{
  "n_layer": 10,
  "n_head": 2,
  "vocab_size": 8192,
  "norm": "layernorm",
  "norm_place": "pre",
  "norm_eps": 1e-06,
  "qk_norm": false,
  "init_std_o": 0.0,
  "init_std_up": 0.0442,
  "schedule": "wsd",
  "final_lr_fraction": 0.1,
  "doc_mask": false
}
Each number is 200 + 30 x the weight over the matrix's rms, rounded and kept within 0 to 999. Layers, rows and columns count from 0.

# q: layer 5 attention query, 128x128, rms 0.174, rows 0-12, columns 0-127
# k: layer 5 attention key, 128x128, rms 0.177, rows 0-11, columns 0-127
q0,159,217,176,180,219,221,189,212,171,231,185,210,200,196,174,171,207,199,178,201,204,197,258,190,197,183,225,226,172,245,228,237,275,207,195,198,173,194,178,216,272,195,163,196,210,210,234,192,174,248,187,178,170,208,196,290,174,145,172,172,182,191,237,181,197,214,184,219,226,215,214,231,229,244,209,230,173,238,230,168,239,124,205,167,154,240,237,182,151,180,215,230,168,235,148,179,221,191,247,228,194,232,173,182,205,255,214,200,185,177,148,172,232,195,176,165,218,196,154,222,179,212,138,173,241,211,207,179
k0,216,221,190,163,155,197,195,154,204,244,202,127,142,239,293,216,204,210,234,253,211,211,173,267,218,201,211,198,215,187,168,166,216,184,194,212,230,203,240,217,148,205,282,177,111,170,180,202,231,179,237,211,225,218,222,160,214,207,247,153,214,201,117,148,207,265,219,151,174,176,147,207,195,142,167,199,208,172,170,180,188,214,230,210,228,178,207,254,271,216,175,188,222,167,226,187,187,238,136,164,206,165,199,192,189,225,199,199,228,200,191,192,198,172,245,170,215,178,213,236,248,188,231,217,192,201,237,186
q1,179,199,179,177,189,207,164,223,218,143,151,241,256,190,187,145,187,220,140,209,194,170,252,179,194,230,171,197,156,244,202,228,181,209,191,160,204,185,209,168,248,236,159,205,263,228,193,167,141,216,159,163,184,225,194,188,209,217,217,239,163,157,227,223,250,155,225,256,271,180,214,218,210,240,172,188,182,238,224,205,206,171,138,205,157,172,230,191,151,209,238,188,188,259,241,189,184,225,222,197,202,226,165,186,172,167,226,198,208,171,237,129,200,167,181,255,237,238,204,187,173,175,217,188,206,207,215,213
k1,199,203,235,171,240,226,180,210,188,182,227,192,183,252,202,145,162,196,217,152,255,253,254,192,205,216,244,215,158,239,186,170,202,220,205,192,190,204,211,206,215,182,200,197,153,206,194,207,164,167,191,241,211,246,167,205,185,183,174,172,189,207,235,213,207,169,172,230,184,221,205,202,207,216,189,214,188,169,211,204,212,225,240,208,160,177,220,180,175,163,201,223,172,174,173,211,186,199,193,212,216,230,197,243,236,215,168,191,230,229,233,218,192,179,189,213,205,177,158,226,212,237,159,196,167,240,155,210
q2,196,214,220,166,226,225,179,203,142,230,200,187,200,184,161,171,191,168,151,232,183,203,194,193,204,195,171,241,193,215,188,214,225,198,185,215,190,174,186,246,201,181,242,167,241,203,219,211,185,235,166,195,176,201,174,228,172,230,170,227,209,223,243,225,209,195,214,176,212,213,163,203,199,221,191,225,194,239,200,188,182,160,225,237,197,245,204,202,189,189,185,155,188,213,165,195,254,191,213,247,212,239,193,195,166,227,197,165,191,182,171,205,180,174,193,213,185,195,209,204,183,212,212,188,235,252,224,189
k2,209,200,186,206,170,194,178,213,260,205,213,189,178,187,252,187,205,239,212,184,240,196,184,238,196,192,221,170,199,149,186,209,166,218,225,196,231,207,208,107,167,185,223,198,153,166,154,250,202,198,194,175,270,177,221,197,214,216,214,192,187,220,138,139,253,200,214,236,195,177,195,192,219,159,233,168,197,190,185,200,213,200,192,169,242,199,210,235,199,198,267,243,231,168,251,179,176,208,177,170,178,178,184,178,242,169,185,189,210,235,216,186,263,190,150,191,228,233,230,157,183,178,231,190,202,193,186,203
q3,198,210,170,211,155,250,165,219,179,206,206,240,272,212,165,208,163,147,171,220,175,156,261,183,197,193,175,193,190,217,228,211,225,176,211,176,229,181,202,173,264,173,169,214,187,228,182,186,154,251,222,200,190,221,210,221,152,182,184,220,180,138,228,212,192,181,171,257,198,244,226,218,205,208,225,226,235,234,185,205,204,210,175,174,182,210,216,195,159,190,252,180,177,196,190,241,211,237,256,219,165,239,190,183,159,212,229,211,187,156,224,183,201,149,204,207,171,206,167,220,202,213,160,232,162,182,217,202
k3,196,162,190,184,239,224,200,243,183,216,253,203,200,208,214,181,197,200,192,164,192,222,215,185,234,232,236,200,190,226,228,211,164,160,211,245,205,176,181,196,208,190,202,226,202,202,205,221,226,240,205,197,239,188,208,177,198,206,151,178,177,193,213,215,228,185,195,206,204,207,236,212,190,216,216,176,181,171,173,203,166,261,152,210,211,212,190,167,142,200,228,250,216,164,165,183,194,209,182,245,199,223,168,169,194,170,201,170,173,172,208,207,169,175,240,235,182,178,213,229,221,214,191,172,226,193,184,161
q4,154,188,200,213,168,245,180,235,161,170,167,223,197,198,181,235,186,176,164,218,198,172,241,214,206,184,158,181,182,235,246,205,190,163,234,200,164,211,202,191,207,213,197,220,258,225,231,209,173,239,163,201,192,232,199,207,195,194,152,186,151,191,199,260,202,201,205,238,197,211,244,202,205,229,212,198,218,210,224,181,211,169,145,187,188,148,192,184,165,241,234,194,193,217,196,164,169,208,257,156,230,245,183,185,159,231,239,216,187,178,185,187,145,186,173,241,179,237,190,228,208,198,216,217,195,212,201,209
k4,218,145,195,146,221,204,219,203,171,182,232,220,195,222,190,155,190,156,204,202,171,245,244,170,189,227,202,251,198,242,204,216,179,224,198,124,193,166,156,235,241,218,149,204,230,211,225,190,163,244,192,211,174,233,208,212,198,171,168,234,152,205,238,221,209,199,223,225,230,235,201,251,167,233,175,207,191,143,174,233,183,234,178,224,186,214,245,169,173,153,167,214,191,219,161,253,207,212,226,260,165,208,161,161,210,164,200,174,177,215,215,185,187,158,236,195,163,223,177,214,193,216,190,168,191,194,194,187
q5,233,216,175,194,182,183,221,188,242,148,202,197,207,211,226,196,215,201,224,181,225,182,183,196,176,179,199,204,197,225,201,192,193,261,228,248,190,243,234,187,201,186,179,195,178,197,215,162,197,169,248,180,137,212,208,165,222,206,191,206,190,211,165,194,175,160,155,238,191,194,229,217,212,195,208,191,265,173,198,199,175,224,166,177,185,194,197,220,182,208,232,200,190,208,216,181,151,207,212,244,208,168,192,177,215,136,169,202,146,201,219,201,207,237,199,204,249,199,224,210,175,190,209,189,212,228,183,212
k5,210,229,174,223,219,251,196,187,170,200,195,256,226,214,146,196,190,205,195,233,150,215,200,225,144,149,173,234,215,255,217,188,222,123,231,168,171,183,204,258,191,217,224,214,236,216,194,219,208,172,171,191,196,220,184,183,137,201,176,192,199,189,224,230,137,204,179,222,208,187,152,186,188,271,183,183,167,204,260,230,192,153,176,191,211,176,202,207,197,231,132,156,193,223,210,223,213,239,180,191,182,203,234,232,218,218,212,218,230,238,185,241,180,227,203,156,183,215,138,207,187,181,175,215,205,210,212,201
q6,217,199,245,160,215,216,234,227,223,208,210,151,206,215,214,192,223,190,220,154,196,259,187,258,234,155,224,221,210,223,173,184,198,230,227,235,214,187,198,220,221,191,206,157,167,172,169,175,163,191,252,235,205,188,160,163,192,175,205,162,200,233,202,170,209,233,146,185,174,160,215,187,226,228,217,187,182,182,217,199,249,210,209,192,204,186,206,216,185,189,149,220,181,208,149,196,217,246,202,181,229,215,219,194,206,182,196,193,212,191,183,205,184,189,200,144,245,195,185,194,190,200,174,212,200,251,175,208
k6,217,226,128,260,243,161,175,183,257,180,174,195,171,216,248,205,189,229,185,193,273,196,187,255,179,221,145,207,188,238,190,195,158,208,190,163,203,187,232,191,205,219,171,239,144,104,160,174,159,205,253,219,206,180,228,175,224,181,208,191,220,211,173,169,174,181,215,197,196,167,173,201,194,225,235,202,185,208,205,169,207,241,210,223,182,205,206,218,278,150,237,188,191,224,213,198,221,225,171,262,217,185,216,184,149,217,216,228,203,236,198,192,231,214,204,193,219,186,214,214,221,191,209,186,209,120,223,170
q7,187,194,191,197,191,244,207,201,109,157,240,171,213,167,188,174,182,160,220,245,226,223,245,176,161,106,194,202,182,268,229,190,261,223,261,218,175,219,208,225,204,140,184,189,208,227,248,214,175,228,141,201,203,222,153,204,151,187,185,181,158,175,223,183,204,188,210,207,172,201,223,258,136,256,234,217,189,213,187,195,235,132,237,205,236,161,187,168,162,208,196,207,193,206,168,184,229,195,263,209,226,193,217,207,208,257,224,210,198,208,198,203,168,219,225,211,162,188,165,193,222,197,190,194,226,191,181,199
k7,223,201,185,200,184,233,169,244,199,203,173,178,212,211,234,108,207,214,173,229,174,197,261,199,168,190,197,244,182,240,206,178,234,165,161,154,142,191,186,210,267,220,243,160,176,138,179,194,167,235,208,206,197,230,173,192,245,187,169,167,241,198,213,185,179,226,204,257,181,207,223,161,186,229,173,224,156,229,232,165,189,195,175,193,185,203,210,211,194,232,192,183,212,164,192,270,228,282,204,206,209,236,191,169,183,227,238,175,207,182,204,220,196,173,200,212,239,193,213,178,195,201,185,201,206,252,169,206
q8,184,162,181,195,174,233,196,233,157,150,216,201,225,215,169,151,192,207,159,240,163,197,232,171,160,169,178,226,183,216,200,218,213,192,241,194,177,193,167,199,156,180,205,202,214,214,210,266,199,214,137,242,211,249,194,256,148,179,191,197,175,200,254,181,244,211,227,201,175,217,206,223,197,244,230,202,199,231,160,156,227,169,189,232,192,189,177,138,229,248,217,192,199,161,150,218,227,190,235,176,181,230,178,194,228,231,226,219,175,245,195,189,188,152,205,169,202,193,189,222,232,243,226,239,198,227,178,188
k8,228,173,214,175,179,234,176,184,184,148,193,179,207,198,210,201,175,168,211,234,151,209,249,194,194,245,190,194,196,245,204,223,182,192,179,164,258,191,149,222,229,153,189,180,260,249,219,207,208,161,197,172,200,227,245,220,172,208,206,216,205,199,191,252,231,211,171,194,212,259,214,199,165,213,172,199,197,214,182,202,204,168,190,198,158,176,201,184,135,203,200,161,206,183,179,236,205,217,264,190,151,233,220,187,179,268,211,183,176,158,250,239,175,175,235,228,193,222,212,181,175,227,190,213,197,189,176,223
q9,144,177,214,237,246,203,175,183,243,272,185,229,208,227,221,153,168,209,155,190,210,174,228,215,217,191,212,196,150,172,229,176,197,177,189,146,188,190,201,191,224,234,172,199,188,207,196,221,183,242,178,223,212,184,237,257,186,178,196,235,188,190,212,173,182,203,231,180,157,227,194,234,164,180,196,216,174,204,198,186,167,211,188,188,185,203,200,218,207,205,217,199,221,179,250,223,170,255,235,154,162,248,163,207,141,172,228,217,210,252,176,206,208,165,206,222,197,193,179,206,206,219,197,223,202,207,206,226
k9,212,161,171,136,213,226,235,201,151,215,188,185,175,162,178,210,211,170,188,255,198,238,218,178,206,230,190,226,195,209,158,212,201,184,211,205,187,248,173,205,213,199,216,190,210,228,264,236,192,166,217,214,175,163,154,170,162,166,181,205,186,164,224,179,207,267,236,227,200,203,186,219,229,229,199,181,190,214,192,161,202,176,182,217,146,220,219,148,194,216,205,188,194,172,210,191,237,216,186,164,236,234,172,186,190,200,222,178,178,221,192,238,223,166,212,222,181,214,204,248,212,193,180,208,196,201,215,209
q10,224,216,226,261,249,178,231,181,219,238,229,268,233,172,100,220,156,163,216,211,260,229,137,200,181,217,168,211,230,162,193,245,220,194,129,179,226,174,158,200,150,227,211,183,223,205,183,207,199,166,193,165,240,144,182,146,171,161,178,212,233,214,297,200,173,171,170,239,213,237,166,207,182,189,229,196,221,214,206,251,204,197,210,220,163,153,220,198,183,201,173,169,192,247,147,190,221,152,230,224,190,229,239,244,224,198,197,169,234,213,181,142,190,171,202,242,203,211,202,201,214,193,180,186,203,187,205,203
k10,142,229,211,212,133,191,191,188,142,195,206,191,269,208,145,180,167,194,188,239,223,167,228,220,220,174,163,224,206,260,240,125,214,134,198,235,231,204,206,218,149,211,192,216,243,226,185,212,208,203,256,229,202,170,235,207,208,149,207,189,170,210,228,174,152,251,200,198,141,191,175,247,156,216,224,213,210,189,216,183,192,148,190,181,230,222,219,136,237,240,187,216,206,206,163,175,219,242,183,178,196,190,246,180,190,214,223,286,155,191,203,194,171,184,197,238,193,202,186,168,171,207,200,227,231,250,217,206
q11,251,207,165,194,186,214,221,229,242,149,220,261,170,165,228,160,224,221,213,207,224,161,228,170,193,182,201,198,118,194,237,229,215,228,183,187,202,223,194,144,197,210,189,210,155,246,221,195,215,177,224,190,213,239,217,241,209,206,178,219,171,192,256,252,238,242,202,216,199,184,153,196,175,198,198,209,216,199,195,162,196,231,219,199,221,214,194,228,201,210,188,172,193,160,183,192,229,215,162,152,212,145,196,171,233,205,167,145,217,214,211,187,168,216,199,151,199,226,189,205,240,174,180,216,147,204,217,216
k11,230,222,215,171,214,215,156,228,232,199,171,208,272,206,141,208,202,209,163,225,191,229,203,168,175,216,230,230,217,201,205,213,284,228,171,199,224,220,224,191,194,202,243,181,156,200,170,221,195,151,176,196,264,249,209,221,143,198,247,177,215,200,199,185,243,195,168,220,223,241,158,178,194,187,133,213,182,179,128,216,190,210,219,181,185,178,178,236,162,199,216,194,159,185,206,192,243,194,203,178,157,205,174,219,245,306,150,163,215,177,132,193,208,186,185,207,218,191,218,241,157,232,156,164,201,166,180,209
q12,148,232,182,186,206,223,160,233,165,193,212,175,222,189,187,207,192,168,187,160,187,220,193,205,219,152,203,174,194,249,213,190,192,227,178,178,177,183,199,236,233,175,172,190,248,205,192,204,190,215,245,225,184,197,193,222,147,170,191,223,161,225,187,219,249,232,229,232,194,223,214,246,188,246,249,178,220,209,141,154,257,156,176,195,242,196,197,152,205,202,212,183,236,223,210,188,221,244,250,121,213,232,198,181,156,156,171,252,198,181,222,197,156,183,195,198,213,225,132,227,220,216,212,239,196,259,205,178